config.toml
n_layer = 15
d_model = 128
n_head = 2
n_kv_head = 1
head_dim = 64
d_mlp = 512
vocab_size = 3277
activation = "quick_gelu"
norm = "rmsnorm"
norm_place = "pre"
norm_eps = 1e-05
positions = "rope"
rope_base = 10000.0
rope_fraction = 1.0
qk_norm = true
attn_scale = 0.125
bias = "none"
tie_embeddings = false
parallel_block = false
init = "normal"
init_std_qkv = 0.0556
init_std_o = 0.0
init_std_up = 0.0556
init_std_down = 0.0
optimizer = "muon_variant"
lr = 0.0094
lr_mult_o = 0.697
lr_mult_down = 1.5
beta1 = 0.9
lr_head = 0.005
warmup_steps = 114
schedule = "wsd"
decay_fraction = 0.895
decay_shape = "linear"
final_lr_fraction = 0.05
batch_tokens = 16384
seq_len = 1024
doc_mask = true
train_tokens = 113500000
steps = 6928
dataset = "wikipedia_en"
Each number is 500 + 40 x the weight over its row's rms, rounded and kept within 0 to 999. Layers, rows and columns count from 0. Numbers have three digits each. The size before them is the row's rms in percent of the matrix's.

# layer 9 MLP up, 512x128, rms 0.184, rows 506-511, columns 0-127
105:489572466504434485495506485551516517476470511505461480480526399516450540523533592584519547576519491516432486465588508476476525510445472516563504444504481485445425598584512485478518474494517554558479442465493504426446513487550497523500548479520552519476509507537544506536500461460495535421491542503426517547510404466463514490500430469459489485532566514490488542515484483553547498534486
110:565532460493509423453495526533607540533461523510482547478435501512519504514475523477529540487510511464450497505477445530473447508487547534525477565461491580443524551592469516514547555432490573475476520545476479487506541529517522443491451459516582498426469468503450508548472496539425508437469573470456526478548521453474471433565499549484487503530550522427545512461495484558488575528493
103:482487458466499556466526507419494546515425503486458517480535449463509487481468543495492421516553502540499534467543478535498419434463507534496501554456518452438519496486517464494572497467477535533448500496529451457541504524557520515424519542561588497475487466502539570546494463473514515519600444523498456561443420544518497539502499449437524477486399489564471490574482464569490450498529
105:520504512544454460554518507435476531526535491522529494506574530596509487500530563468483538462480416500467497553558515515491508511483484489487494505505481435562513545481476536451458585493498566568486513432543521520495499523486452544437501488487479464548480438570479553489558545491484440523516524522525546563508493569567538446433520408610496469538547545514529502550541421518528486530476
097:497504467512473517549482584445547511507597391588525454566457545467475485494483470479484523452513555524465455489467461560463479537548484442454497454466488539498453507430450530577517459485568496452515430534524565514514467503470474546527527482583463513511511433548502475478464548544484534484466461562476536479499539462569487490519507450568536527486487524542542460511410533528499532498503
098:404467500528536494543494483482463572476462529453467469476461588577480469582559486490466567509481459496500550492517450470542511484580444559480490478529430455480572485500428490499457482473533520462493546492437498462526536538471496478608526595475512426451439493478458477499513469537493412466493469504539463535474492450514527501495476435504426494494488507514496509455433517534488476519437
# layer 9 MLP down (transposed), 512x128, rms 0.142, rows 506-511, columns 0-127
102:481486524565437546439483479465518475562445486491603460502480551541467506478516404523474490455553478523551520543502503505552551549500505563471511511468464552503584473463513542556482512477503445473529590469587480505478524472468502428506470522471495502519506473468394460496481527523492544547489470571588487501573575541521448552520485424503510442473514562513493547481504512476502459467488
109:490512476565521445505481545490522484455475465513521497505514509522560497540419489498471520561487527503505468503539499516547452485496445513480488381532589522498471416454550478524489512506490505472484459488481506460375513490481497490501553581496531497603504599489494524519411479475531500613503518508507533580399457512485512465529515469507490466525519496494474485560410528478510451493551
106:539527514520483501519430483566525432498546435535570460516427533495459561498505460523502460420498515434499516507477534535547528542470403492470430439479496507511471448505494513496476547598541540533532545518471446478425472510448505515552489443471521470525431528568498440574502535527528494527410508491434529444531542494499486427533519504461576500467514506466573522530484485536540517465479
100:435526453484528482530515458540478550444469469503441430471503515465566511540461396523489523516489529509515527560410513503570523507538500517507509466537530518523487532500542492471502460532488521539533578563419542483532458548509498460539494416505546449408416529386449482499464465521489543487545533437562472494486513481442493494479502586443485441519527564508503482520465501540455492505510
094:480518510444498447517508425536457479479507537515475534436465483520506408546470462477545550450426457465505490488474544427469463417488551508489522524552514438536544581558454403441485552576482457504431519448441531509514509424468505505553513479493492531472426495466562533535516506459498515494509514482487483461479490523430465529469482567505446487425529484494491548401532482519495509498449
095:540535508532477474496505521443522463514472521558532584522498454477559500372444510576544495532484508551421467457433513557486539509459506421506518502506533448513473471449538552507514533525546462472547509510511473528531449436485520497451440463513497503496500453540450502475440505409426539476524499535568506467526403495497541484486553577538490509542485579469492468523524515464561504435485